{
  "num_hidden_layers": 10,
  "num_attention_heads": 2,
  "num_key_value_heads": 2,
  "head_dim": 32,
  "vocab_size": 683,
  "hidden_act": "gelu",
  "positions": "learned+rope",
  "attn_scale": 0.177,
  "parallel_block": false,
  "init_std_qkv": 0.0625,
  "final_lr_fraction": 0.05,
  "batch_tokens": 16384,
  "doc_mask": false
}
Each number is 50 + 15 x the weight over the matrix's rms, rounded and kept within 0 to 99. Layers, rows and columns count from 0.

# layer 5 MLP down (transposed), 256x64, rms 0.129, rows 154-164, columns 0-63
56 55 69 45 35 35 55 45 11 51 59 72 26 52 41 39 28 42 61 33 63 51 25 50 50 46 53 61 72 57 53 42 25 36 76 54 52 54 39 52 64 55 55 63 27 69 63 54 59 27 52 65 63 54 69 44 87 21 44 42 49 61 57 44
33 37 49 70 70 34 42 51 22 22 42 53 54 58 64 51 56 43 40 61 58 25 64 67 32 46 45 37 52 46 15 60 60 78 22 61 28 69 55 53 32 65 74 70 37 44 38 37 66 40 61 61 52 69 54 49 38 50 63 48 66 64 69 47
41 62 34 66 31 27 41 31 73 40 34 49 84 40 27 19 80 75 60 29 40 31 17 57 77 52 52 65 88 34 28 73 50 77 68 47 57 33 17 55 51 57 58 51 61 39 10 77 40 60 68 29 83 80 56 38 55 42 36 59 29 70 36 57
47 04 77 62 20 75 48 29 70 18 36 54 62 52 63 42 45 49 54 50 59 33 54 52 47 68 40 44 65 58 36 51 56 45 57 47 79 58 46 49 54 65 29 58 35 43 62 45 40 35 68 56 49 41 58 48 65 62 55 56 52 28 59 66
51 47 51 64 74 56 47 63 67 65 39 46 40 52 32 33 36 66 56 53 52 26 72 38 46 73 47 46 34 56 52 62 65 70 68 48 48 43 57 48 35 27 35 52 59 48 33 52 25 37 63 44 41 59 63 40 30 67 61 35 44 38 60 64
58 49 28 69 31 85 51 33 64 39 50 69 52 62 47 58 34 59 41 06 67 40 76 33 33 74 58 53 25 56 68 61 41 44 33 60 58 59 52 31 44 57 51 40 45 52 48 60 50 63 53 50 47 40 68 44 39 57 50 62 39 51 56 42
74 18 44 72 37 53 18 56 42 46 41 63 29 71 28 56 43 35 32 49 48 44 61 31 59 48 36 56 61 43 78 46 65 58 51 17 63 63 47 44 60 54 46 27 40 63 70 54 38 41 58 71 91 55 80 50 36 33 54 68 66 40 23 46
53 53 50 57 69 39 35 43 58 37 38 84 73 54 41 78 11 73 37 49 59 68 28 38 27 63 16 59 43 41 34 45 78 52 33 50 14 53 42 40 65 35 64 55 42 49 48 75 69 50 35 62 51 66 22 60 41 71 74 68 37 68 61 05
65 49 47 37 58 32 31 32 64 54 52 71 52 61 59 41 19 48 43 62 63 36 49 31 61 34 21 77 56 52 72 10 51 41 49 61 60 50 65 55 50 58 51 44 65 63 59 60 44 63 52 16 40 52 48 30 65 22 76 62 64 47 43 43
72 25 49 66 52 59 37 56 53 27 67 60 53 46 52 54 59 59 58 84 36 42 46 66 67 37 61 60 47 38 60 38 35 61 57 48 40 20 42 63 38 73 46 29 69 47 51 81 30 48 48 28 44 74 76 26 45 32 61 41 28 54 60 35
63 65 29 83 68 33 42 63 34 43 58 79 48 73 42 64 49 61 23 64 43 43 37 59 60 47 55 47 55 35 38 34 48 29 50 20 53 17 64 65 22 46 63 49 61 63 52 49 38 63 55 55 51 46 46 26 42 41 71 50 60 63 38 65
# layer 5 MLP up, 256x64, rms 0.14, rows 155-165, columns 0-63
55 59 38 22 28 38 56 48 61 57 37 44 65 64 56 68 45 66 39 48 59 66 27 49 49 58 34 70 58 41 72 48 30 55 75 17 69 53 42 47 47 43 27 55 79 72 78 59 27 69 57 25 45 46 40 62 64 31 47 57 29 31 47 53
63 48 34 49 44 27 51 45 63 54 48 38 49 44 32 33 58 63 58 57 35 46 42 41 46 52 64 60 74 35 57 60 50 71 79 39 49 48 38 36 36 39 60 45 77 46 38 44 62 69 47 50 51 68 39 33 56 45 49 59 35 52 40 64
60 85 17 59 46 16 53 27 28 39 60 48 49 35 54 54 44 48 47 53 55 55 46 51 54 80 52 47 66 54 66 42 59 26 40 45 42 43 30 64 46 21 72 47 62 41 50 47 47 90 54 33 85 49 51 37 47 46 44 29 64 23 58 45
64 31 30 41 38 58 26 45 55 50 35 27 38 49 72 54 55 45 47 62 62 77 32 58 49 55 76 49 57 43 39 64 37 16 51 46 34 44 48 24 57 55 75 22 65 54 36 35 65 51 72 62 64 60 47 60 65 77 35 66 48 49 71 46
35 27 55 34 28 33 51 58 62 28 45 58 37 44 52 30 63 49 36 66 41 57 49 57 48 56 57 73 59 85 58 78 31 56 50 32 35 36 58 58 74 28 56 70 42 53 27 68 38 57 92 44 38 55 52 73 36 43 30 32 51 35 25 81
36 60 60 25 38 11 77 48 31 51 23 19 37 47 46 21 52 52 35 76 44 50 55 43 79 67 49 44 63 59 57 66 59 64 49 43 79 43 66 76 29 32 74 55 47 28 70 78 53 71 54 35 16 47 71 71 47 47 44 42 53 43 21 65
68 43 63 46 28 57 43 09 67 22 50 58 32 53 30 50 79 70 50 32 65 66 10 55 60 82 70 49 46 53 51 52 51 73 77 27 29 57 66 58 41 10 38 63 35 74 56 56 34 56 50 25 53 52 44 45 76 87 24 35 14 57 71 56
43 34 45 73 33 68 70 50 47 29 38 44 69 36 29 64 54 58 55 54 41 35 63 60 52 56 71 38 48 77 39 92 43 61 73 33 35 55 37 36 43 51 30 88 36 54 18 31 55 60 70 63 67 66 55 45 26 57 56 47 50 50 48 55
56 46 58 56 47 39 43 56 32 46 27 23 72 20 50 51 43 56 31 65 49 74 49 80 42 75 50 46 60 51 43 86 45 32 42 57 14 39 49 30 33 66 57 63 43 51 46 48 48 69 72 49 53 50 36 30 73 61 51 62 43 65 27 81
17 52 78 31 27 34 46 18 65 38 58 34 61 61 49 44 49 58 65 44 38 43 58 31 70 54 60 49 49 70 27 73 59 53 56 69 47 52 37 54 52 49 47 61 40 65 57 59 87 51 63 21 45 40 54 70 50 74 23 35 38 64 21 60
41 27 62 37 35 43 42 58 63 23 56 24 57 32 38 41 66 62 46 59 45 53 57 53 50 36 60 41 76 25 44 47 57 59 56 38 29 57 72 44 55 62 27 66 57 44 54 52 65 73 78 51 38 58 36 45 48 20 41 48 79 58 46 65